config.yaml
num_hidden_layers: 11
hidden_size: 896
num_attention_heads: 14
num_key_value_heads: 14
head_dim: 64
intermediate_size: 4800
vocab_size: 32768
hidden_act: "geglu"
norm: "rmsnorm"
norm_place: "pre"
norm_eps: 1e-06
positions: "rope"
rope_theta: 100000.0
rope_fraction: 1.0
qk_norm: false
attn_scale: 0.125
bias: "none"
tie_word_embeddings: true
parallel_block: false
init: "uniform"
init_std_qkv: 0.0209
init_std_o: 0.0259
init_std_up: 0.0299
init_std_down: 0.0299
optimizer: "adam_hyperball"
learning_rate: 0.00506
beta1: 0.9
weight_decay: 0.0
lr_head: 0.00354
max_grad_norm: 0.5
warmup_steps: 248
schedule: "wsd"
decay_fraction: 1.0
decay_shape: "linear"
final_lr_fraction: 0.0
batch_tokens: 65536
max_seq_len: 512
doc_mask: true
train_tokens: 726000000
max_steps: 11078
dataset: "wikipedia_en"
Each number is 500 + 40 x the weight over its row's rms, rounded and kept within 0 to 999. Layers, rows and columns count from 0. Numbers have three digits each. The size before them is the row's rms in percent of the matrix's.

# layer 6 MLP up, 4800x896, rms 0.0299, rows 1907-1940, columns 64-127
099:540535465429468552482493470456507528512483522459469555556521485480455507426502567450420593450470494516519502475547472529533531487456477425523556499480499450504492475475541539520449506587524456
093:513512490557522461482478529535520577546446460482513501534523452454456512525492468463510460521538466490525490509495420539503486522581500517440492505502526549417497544479422504523517506516425523
100:534527462474534530492465506467496492474545469488523497414502475431496459537604480476550502479445487516524508516493495445496498494563528516531491499520582528526578530494477489515532510520472550
099:450505486520561481510442431559505495528502476563484513531455483437510526470513508562470519531547467520530475545469509487454533463536541426416458507525493500469518552530503535530448558522520505
100:531445493438504554490498536492514495465544513511491556526477497519547430593554519504460557545506452473527461530464463496506413495472519543578580465569476530522450461536436436439502504468534511
104:490490492494499502460453474543456505520504497535578522524462539484420563465526482565419493477551468484472562451518518499455548546561451438510545514508465573419495511566525522523515477523522437
098:521575529502507520459551474555435500505492512477484449529478532486552485550541486470471510475400444541524495477428471422488472465541451513546505465526506632458484454544499527487491544514453531
102:485455484443484533460518562445560525593554542542519528513529501484479534426432522526541489426422469502468582579516435547488528466513480557560512457565516480460497532524489447475484504533481465
098:495434488528543534475547432552525495521412481546497568453497515582541485515559518475517485456437521480421523478453474460431543487469455509452522531422557431487507561555492500484550419469482589
098:481530544459536526513539499505441443515586466435535488518450540462461541554587479442474466518481450544480509552548492460482498540570510460511444554544525646551482481572472485464520475460510470
105:453457513535516561509521480434495616559529460501527491498466495580483527513454508507537535585547448515442545512498577556532452500517555498552461529442516489508571475526508528474445479545504518
094:450481517534485591518492486505499493480458441491505517434577506492531463519561510527477473546536460468507481503504470446593455479502412515633506470495493446471475440501481512480482505485452523
103:455541517522472479511459496508492523455455510424441482463480471459484522504530431537465512480486541505511516509475443521496501469473539482591480539507495456452491570525502545475572532523498557
095:422516506474492505470487493540529539471455451433532496478520408487552541542503531546574537535550484501521466461507517478482521511574442452456531459475479436478434482432472477503515523419542529
097:424525510478537440490514533470443527458494442511521510408444476579464509499515449506539441458515481420501507550582502462553488492428535498521514483475478533466505491513528499536441479521487521
101:490520519470506538485454465513494521496484443491516460560531496439499526522475408524557519528457501466566541492513566460553490458535492507519465473427520511522527547497540477460493541528425511
102:543568481532495485500494462468525570572405494506489450518498523470523499543487488492474566453540477450552524493542470545524512485541506565516438567490431515484451484482465468460473513583492460
098:465537509543433520490489534527532509532457477484449478441489479426441507537574545523462519577426509596434427509497470453473520462469454431552481532506578454471499545530497515430541500484494548
098:429536466489458505496415546511589530501556539513485458478550509493538538465487508498536485535515557477459579483517494504508560561474515522498505533536517505526602555526502624528477507533484526
098:528638494580440458509473492464509460499460497533530448477482490529489511456472550499480553468461549468513499438447554516489439489550481482467495596505470530450447551473498466523505516498490505
108:433493513553462563457463507445510461531519520491462491509522573474548499485460520576485547503471516560539405456441467481506414446515506461415574502508505504444538513456501512529475543525512428
097:479536477511486513528516528460509535516585527430562429507471517517516498574494496447493543459534566521522445500396510597434473464481519522485506506492495428517485471530518571547507513491531523
096:476518485492558530537455580552546488564602538518557496478481511542471506534480551498467528496517500537561507510507465447491497444520460591519492533479521497536540485526492504549429420591484541
096:479492565583434442431516568465442483424527484545476472521532482492495428526515547447556507486412479501507498460508556484523480479490586422491487495537535493447466492491527490514505464447479555
098:420479521454473512537479504416549523562474458560503540495512517525525565419528433542459544523533444422494474443496448492514551510571494506581491480489531444495444529505487485563453498511526521
099:560566479529447473534480450538430439485542531440558494500496498475508507497511486494507529498479572552506497577530505468521452560537445517449567555480478473476511498516534467472448486441492543
101:432481446522515419483530409445499488518579549491529488485492485484544500495492476597510579511486483518481506511526510477495522496571448473515492466508572540499520493526492486527529502482515456
103:454484534463462441504500531425421494564505469464527535546517554491555459439516598485443475549505475491504541520515563538489475431509509539458491477494496547517512541457571501534567524462494557
103:518491466458470468440445526502529520559521416455524483471522548521523464526499519538486504511503490470431519459536511507540600564516516538475519518534488496529554502486503447510453532393521487
100:520519526503570523518479451494506480475477518588404546467496517515473468592482556540507472485557511573503558479487441535513554453593486457523562477497512491501521528535535500502514510537469469
097:465491483451496509604557475516530512480523441508455469492513483551447482476511467524527493551474522492474381460542547573501535472459500577462484521458564546480472488522483476564532517501528529
091:488470491547527468505412490483539562554546473467507467572441523482506494553518576472526485503547546491459511478531454455492508535550521541590476461490453545484581545523471424543529435467513409
103:431508524551512513496544456423535468476531422569547547484427515521454562417548482501492494489529442460513473521497411520531543526493492487492529538454486552508456506496475469523452555435490511
109:519475482546477549517458496530519544468480465502560450495443413446540495452559477524365506503521495483451469485437442456405435544494542517462504477533458419455523564477455467524490480520442526
# layer 6 MLP down (transposed), 4800x896, rms 0.0299, rows 1907-1939, columns 64-127
099:536529478432440495517487578438514457522476465493462442474508543491429512527482520531545515567467571485505445594517541477516539499461455493466527506476470448472446495580476465563538524524536439
095:478455648497472459445479512484505476463534503510401561499486527530482508428479520502465511516473544563484485421504545401534471470500477507519485572468492472449463506488496510515460459467528541
100:387487556529436557540532471463519456508489536390461492449536505495481501471517540517491523431496454521483487502444539431521544450474463451477482485576487527449483589461477484444457421402462465
099:496528495417449492406502472431568517488456549508430574463477469428520463527536496488472437476439455549526543454476525505458539522526557499576601568540477445493482445589465512572506532493497499
099:499542373507451414494559530578537581495558533490523459541543516524445613474503534480463497447479535537458524556487500496466469493480550537473477561379531483476498516477479544461501511434468415
102:465483461450475560606496538432501497543559496577465536541539551455364486529526508499545536467495501450486516446532538467505547398485473534516522474522545487508462446461475531524489463560485509
098:498553506492484557477456516479555537620532520457456482590441459490483545481566442459506453553548502532586519500559560500492457534571561435470444569477521478433472512544498381498497573522438541
102:503609488516541503441498487534506514520538483496601470476517509505492434509455491451447495491490517555497515545514503558453525532518475418461520517481492516536453467513481528568462564536459526
098:512686519456519470512504500466520467476530476468509459497534476498454561482491452561493437480518450590552481442566453509503466494421532490473532427541501489521498475492465536473521569515527432
099:475504382491407553540517500443501568454490488542471542537526552496479460405568416557436479524527446550572543522502487499504505542439532511495491521420492468508497497458476522479437450472461496
101:518464508488459491512514480510433490473469526482507485522505518544495451443455491563546528526472456480536415510450583535499540511517502467476467511466574432534513571516510449494466428496495556
097:471568511469513473536516469439508468528451502505484480473446523498521475448466546515555545499581447488499493562460509483516440511494523501493534484494551495538507551483521480461551454491461489
102:495445420479517586444466464505433506443520517523501569449449528484457526479514519511454468437520480522484521471406521518420474468497565452544561505510511523475495507451567580566511570485454421
097:560606552494463517453506451434444474501459585547449542526425543470475532539493523530419563484504512462456461466504464501523519512478530470528543541539558516517528475549548509488550498460513531
098:513477521480499437459580437489448522525484505499508523516586526455472510480487487485432510520525549488500496490495496411503483491500428547511501516467567496547486543532504471459505577509466472
101:574523544497550478491495490489480460493529489452542406437563509520523471514480461521465472491535470510386555552465542523519502497480517521541545530585499457548513470571511580511472487471493584
101:564474518510483479513497497536506500493537468491567529540638415531416441468560572487452490508517593474463476521569472488496491496560472598489491500492553524411517480466462531568501410573537509
099:512458435442465480498509482563470536461503544453502554612490467568513490446484427426571517432435537516438561487518505477532467559535588519414481451400479541539588434525535524559482529527524576
099:533510522467491514553520490539523527457493492509515560470499578517476565531547503488513524479557505520537423474497484428406529513522520554448535465562542507481499505493458463493490469484481459
100:475559539514452502488569476496528492509512476479502550535475512498520526467476468533505518495438580565527524478476452515494489461529529489503449547480493462508485506559533498423529401530582517
108:478458493477504529496467508542532515439517549512471537470495512537451479599533574520490466516485507553448458457536503447421551504524498522482475511523537435463561535479507528443468608503440447
099:512487532471568470504541478519487490507440567513492542446467531528539534525476445501607474502545485516464523489550438463573569466504496413479537453487491497520453573505461461454453477486554594
098:541473447524450495537533508485494500508424505510542544497470565552551451468449577501612425540525554521415528416489497511526474493548519425491513465423502558432473502481544438518441496525523538
097:497483454442539530515544510506546511489510462494495512504539491470493517473425504502499460481471467545507528441533508524468521464569525586526494524544526473539462608579497468460458534486525410
099:467530424458483476444516543510548551507514527426513524460470443452529544496492507502598514508556498513496505442570459505505561549482443433520557448456480496504540524508488427535461530577504524
100:506436498507508521478528561482568509480524551490476513523487453493549416630521416530572472489463509520437481510507537483468512538463541453536480521463548539470532473446532424489485540516539458
102:458446525530532504491450481537459491487467511517522502531480512515508513454462476515509497490441576514468587552473543498484516505485512419475491497565515486468490476492493587495489551450487554
103:456498528534494511466528461497470508504477434484502484553468459468519596493558498463446407463543503540509525474500599477476482471500506456433514542565505420522530505481467567525510479422374481
102:544460480540441544451506492521462445478475525493554502535474481460576535487494522475550502473478488540499528474500502438454567470546516501494534514509531533458484523507543494484528445484545558
100:532499392469482494514553529547441509526526568497533527465553454522539506453538507559503546533509441485514502537458438477550538469515509545484559510482454491596518527467386550556474454508538516
098:467503505596563487493513446474505520511532508451475501527504451459478512501524540476476508476565422493499550547426508474475495500537555517539562422512597502483517560538527499517558515515530478
093:509415409530470426483508539566451578495544539523576542519518540613541532440527485529479555496501470507484452504447496502547532502471532503477506557403488539485517527553466530495399550477534455
102:488540410534469475535544525501440564503540477486484575433460513561442458517497539533457510472472500549560505491516473543592512438455523508554517472522470509515410477497469546497435559524455509
# layer 6 MLP gate, 4800x896, rms 0.0299, rows 1908-1940, columns 64-127
098:472536447473520444424531546459496497575526492461466520458510523478510522514545475473566500459533557490518569523516501456493430495560522531489524532561526534491467504576493458521482481535454488
101:495466481526525516465504528467567484532548473488460425522534412409518483497475522483479433507513537493529542465500483537540445511490441576493484511502532527494447490519506476570504478470445446
100:547499455537532498456495518520483500506517554549507506447520469533437530493530539468424479436518568410471451489479463534465410467455475513498507548439459539481463484566528462492463525481481544
102:461535495459499431565525456516419516446519568453534479472472496525518605570497447492503498490426597500502488517503525486507484448528503565482491470589559547484463592478464540542570518427501492
099:584499475475505480447482422434500555568531481514484483460499541462509492410498573486505492471505565514462592508530503436419486475539442480537514568564496539486554465474563441507565476464540490
100:520447456533510479485429534415478584501475505594467543531449450496429490432545473396521487519570555513535459471530551491481461463570481467484539484538489530514502546513474456503523427472548579
099:466446452473519471519557524506585526494501551517503513478551520530527486498490471424473469456446463485459506405536475520515462511511549512446530479518557518473497571445523482522517526547560450
098:495487427530513520526595514507530487553596521523539440544509575519532529455490503513534531539508497517509500474523491538489518494515460500499512522479375507459454460514488523510431502567508573
098:520461492518517466490494473496477512483409508471499455571544542474540407534506493549503515517468467537485475539454495447518474505486500517475539529532468540438522462466535493486467496530484501
103:580501465519453435491508436528437467431520519550521438422528520496491475467474471450528495531552533487476475511572451494482576418449478508435500469525510596473509596463547491554537466478482486
099:497465433510459517468496547405478471527523550461549468501461578472529495450431536548520450500571552508481487466517530478456432471496543477450511479497548472505474548489503501423451537536519487
100:424510463433436465433522508430463511533447551498512520507529532464456510504539536558488514465549517520543506567484457492480504492525423494466540470463545429455492516462556506491476499542445504
096:501512506471507488442599447536517495469507553379495502487528500453574439515572428508516501490463494491516439477532591411505452503522489508450534493457447464488509614537545568537527481482527428
098:532487478437465479509565473460504527422548553481474494529451494500545514463470562494494520484442445441504503499429481430539533469522511541491542442528531523462544530527510427526477555518508508
099:433522509504506521491470483482553534475517539519488483531432517501428485473505506510545538551484544518576434477494474527456477446517503563461465551444464573490535576462506503464561505500534477
104:513543491538491445462577556443425460484592535440542471466489451477490521522549506536461422432498554452549465494528493523580505406454485499493526536424539517517430475465567483401529507505524568
100:521418488518472528509473498500495554501528587474531450490543411534520473494494491435479508469428551502484527509521520507540520567519500505459482510465544464420513491548568489474508443493476460
100:437554480505491518456525488497484468563546527384483479467525463501476495460533483534591490541450461510530449499485485589504419456505530424537580448416516548486473604494552479439437524555483484
102:441536437481495527447460525510491520454487487503538486482464440518509549486484539519513431441473425525499465536520521465543502506495431449473509495517486441435455525459543496507523584465520536
108:403453469531527552519513502473541540489449515483555485425527549520514471504480530515525454517510535525518470504520433471466535417591498539528482522465453517496493495463507507458481552490514492
100:499502491530534498477531599533561527557416488459581463476572520515543468509461536569474492466477466473450502465528494454468494517454485479442524533485453506479481504505447539519418540452464521
097:444476468502441499461464474528509458512533485496509491428545522577558482435571510444545540568500505533493399528505465487513468490509505557469581506570497535473495535559525495444504434506486498
098:544531487485523414533494456483453541455503581486531603560524472462477569463485525440471562453537405577554403521588507467519526471477466483494554507427533514470508536491520544464565479487543586
096:461544484411427560519492476408498545491518498471507514472510513520536466459459400503425510490445502505518509485503490515489481429517505549501498518495559504553445531485573547425523456473475509
101:475551462472447588543516531500499595445534512529455487440538544513461463503534519508457505507509465452487506475468508468549533504556558457517533535509470473474438489448440474521498462558446431
102:506479473506436489468556503514547461524488567510484552488479411540499511464550500586478521517494510509528500431479461444500495406521509565511492482535524547497507482543570541456518523487547556
100:504550456467521520418484585484507515505405486490586498456422489499494506552521572540510456430455481515479501527549537483557549472486532499488500567528543579547501470563484565498474566540555470
101:479541477496424469431548456532516506491438514531535529519467461485495555487493513471449396433447466447549440485418485528476491418532494455419527489475421504510521510497532512508543514456480492
104:454503433529445433461495512538461567554564515415491468505484423518567499522554530504426530517511485427473494477444479458445458487454563594473458606445566511493511541505477556539511526559497594
098:468551456503499449474588476551470486512483503530510551450467443487494475513493567535532469517566522512578547522510444505536485492504478494482497551559462487489536555529479493444501582529573549
093:450486486548421504497611544517452432438490506502529493471566536492501547501502440535450524522543464496509507470483545522490536417465546533472482494492485463448464478467493538480481504538511564
101:459516449544519524459480534490531512479431520456466452535481457499466518445485582520472512547484494601563480513475464489452500423476453450491557435572481497456526507491563522478489498473606465
105:535557474447492443492487488471527543508492496457494457476518470550507460501525470489538433449509536524464472507567502503503520473450451442475476521584532511428485507565425529452532462468501522